Part of a small language model's weights.
Size: width 128, 2 heads of 64 (1 for keys and values), MLP 448 SwiGLU, 3.5M parameters.
Training: a variant of Adam for these matrices, 233M tokens, 7821 steps.
Each number is 500 + 40 x the weight over its row's rms, rounded and kept within 0 to 999. Layers, rows and columns count from 0. Numbers have three digits each. The size before them is the row's rms in percent of the matrix's.

# layer 2 attention value, 64x128, rms 0.0671, rows 6-13, columns 0-127
094:501454514545460480523573507457512486497514559485527495473554547545439571527523454473462508471509492529558483460473497498524492428581487471490494445492466495505493448495430524462488536490478519547455554447540476470527543513477606419488490593509494446503581509477461489527440437509540589537435453519509535437493501503513462581491494482427515478537452528481464436442529510514520565456440
093:440512495586541479422568454497488519521436424511525511513495502487517481493454452519451531486599460517428467482470506552469493561487497510465485521516544519541528470500495562485509494451506461438471389547467536531441499580512466482451514511544528423532483443491549449425525558491508440498489502592458462494463527461530501473498534439496474524475462548560542453583532485505519456512515
104:435493538527516536478527504413442539554422454508494443555489509550458532535514482508501459495517529513581477461436527529531537502547468513566380521494509496461483518511492462474442517510498559530473449419494502532483504563522502552445489489488505548546487506451493550460506462440455545499519438471448496489537448446473531419505397526511433494480529514489532434466499522490456475490606
098:547434495436456551512514474494489563500473506464490440582444546490509511476504492539557490500537516549517521550456460425485499527471459559539506495501448517455560531469555584536520472538575477496504506529455471556473485540503439494526548511551568603446440456560477466524483480530453419461478491565504545555482480513523506511525544436498529594489488465432513463512485484471499466578469
108:499503495565498452543521514492468481591551512444485532547559486504463528478511488497471441411443543463492474496493410469585547523486458450546527506510496487467469501356488513479478492535478459534511445500566514556491500491522544534616501515529530551524476489521489476525514470551465481437506526545551515438497467452499460511500486420513399503506477413419483473525494485478529501483470
099:472456496521460477511463577417457501480539449500499524500525569521488481550480580537591461481538452555520438579476478466463443493510443538533409525438482448521504517403510428464496505521474497492502467394515480489482481520450478473566491448524502486489467454492463455490517455503405431514468540543537495500469520515542515548546516484420559544548510452485470523517508517527506480459544
089:540453522456518481500470519493512509577446567499477494477425524489499475529528560543456528409476520523575498463487536534594458480453496449510542475521496457559484528498477476483518473487462435444469466529541483466595518487484490505498474490522492582489457558535516551521423454560418514452571501539528414501533561500455525523509511528583471464564524494523444486561534567552467513501502
091:494607517521552497520493548504459427528468494451457493542527489540457442488451450534477582475527498502464560501544449486490475515479586486548465449451562523531472536478452486455491514396488488504470418576513502478482501477468480507543510480452482510502555506507610481493601497479566491493528507484507508448481470514477426480430500410519513557466566543512519482475520418476532512490524
# layer 2 attention output (transposed), 128x128, rms 0.0671, rows 6-12,70-76, columns 0-127
095:500484470514513473530507498419393528459475588445466505461518496512452527558506503429457528538563488477472465521537527500489469506600509497513436441601470410459523507475501589469475517503470494488526443477490537470585488493522544471536501511470545497542570486554513483528450496505506472524542510492596492426464521463576504489513521517538519493505470485460538506488522449410450573468484
084:482439472488468516613541478480571445490578455557536452508530529514506594483541469562474443428528572512520393426541471516531519470547467470493516413536486525533477494494530539510539434529497547525528501464440554494467468477533464537504447506496533413572471545505486472490531498470544479555464515489489527494499476513446543474483559542534521561482475439514454503551450503517521462521498
108:527506524600433529517488522487527441409588510470495470494503445536492600508561449501543511513549511539516503467538440477484466456524503463530449456483529503458528501508458575446438511564474517556523514479523455521520509489535460527516508448488433479517459487564421505495560509564520509513477415509473535536499533534472565481515471493502495538574575482533542455428419498490456441539508
086:549509510487517509389520552530488461497516447468474509551481599474478479439530530489533526512494488510480461544438491496561535572449521531520436560453580521513483468515529451481437555469470502511453558550461429530520483513474484511528512492512456461437506452512513469531475496535366520517508483472480496544516515484424513510484473475411500554473490523462575424529500556549556512495577
100:459487485531479517508505501423448529523462568446524503484528487566480507569495552406555509565523487468456524491566515538509481477430462527521475455448486465464488438459478489502436640536465508484478518472559523470557480529497506515455522551471541520476522535565474456476494539512421497521585526504545481509542492493484461495439519420450471474494587522474550519515488416491506569527536
100:549460479538483512507520494479520366491566545509474498455493492577505542490498502509539464544527455468512471472450490513448452478474448516537460500422556532492468487534440500463476522482472538481492517432504420554591486496482595519568461400425509474491474515529528485470542442506440558509461525476498487511510543478504524441464546521502496536542568511573527431563446520520521486507559
096:532466501477495477445490509560505458475485522614518542488505555451449451392468508437517510550456494477464539505426449476474498402480525510477565563511487505479513541485486576437504558541514546474459512530492398441498503493500549525572537494502493511465556535440582543520483450524493514495452490446494456533472471474567486518459476434484441465559479491553490521480557547497489471480475
099:458459439450554407488532510494490550484534539530480565437509465447461555528534541447464506498514503483457452548584549534470545480576486473460451516548466512546466520493549573491438485466455524511527498481480588466470520497516446450544473507441474535522616457520573539549539566500524388462520507490509535461456497462537496506500481530531496445505521469491475511546485490430493527526522
107:449489562500541504574459467498471469499498505517538453498444559532539535515535458557439491524543565492545466431570454546525499565568448533504541463544484470510477498486549438547563430492435522502526527475490517460516541526530429489497495533522481491519452575506434453487444488459533526632442461518460526499424486518467533527529582527522553544462475481480482525464433474502528500501472
103:442553462547505548525427444510499529430508526506521492526529459474505488508577518562535535515554520563511508546533437498448458520517529549518506508484420543491474454530563516487461509547487533552505486569496532507479517439475506437571510437540506448452500429511495562464519539599506451549508500507482517509534539491502468485545493563512496454546560497489564506501384513488395439455520
108:520489543444509555497449550509498507482464498488516508474498528553517535484424533464557496476518448524469451511467518529529562584473475455541504533453534487507460494451483446463426563503474556519367543537449499490526512476520492475509512516509488496487453480499461439510465480466388572515543477487503416596508538597387494486555515489467537515514478531499484465443492546539535513475535
101:485490450485476534521477484453509554463484496514560519458551536485496539536477538481578457576534507486445486505433538524539483474481498493535564397521485546493472448519466502493536612540449572454489457576529492466580524457497411432480494470478502517542548483535491449566502477432422475515487501484431469478561498507459466438472535473410477520504534474460530492494464508463459495464446
098:505474485501516542484533492517496478518484562395546502492532505516412517551460529444531469501556482484538448533458555524437458577481492460513491583425504521508463530526414471566493559479489534426469501537437524501567499509478500473523499523420498466523548516493531442535543500500368586462528522472477450503536497492484499454499554481478524529535493518523500506512391480514548517545559
097:435552436505466482518510495540512478534486564568469427542560566481528412411500472519519510526505506509556461615415496531505500493445552524504512518458424592489518553486494520441529511533536519446520477535437498449515568491489568477528519465507453465502501486488510497533513500519524457535523505472498494519507457521497487472546447495446475448455404487471532559506471524558442475406486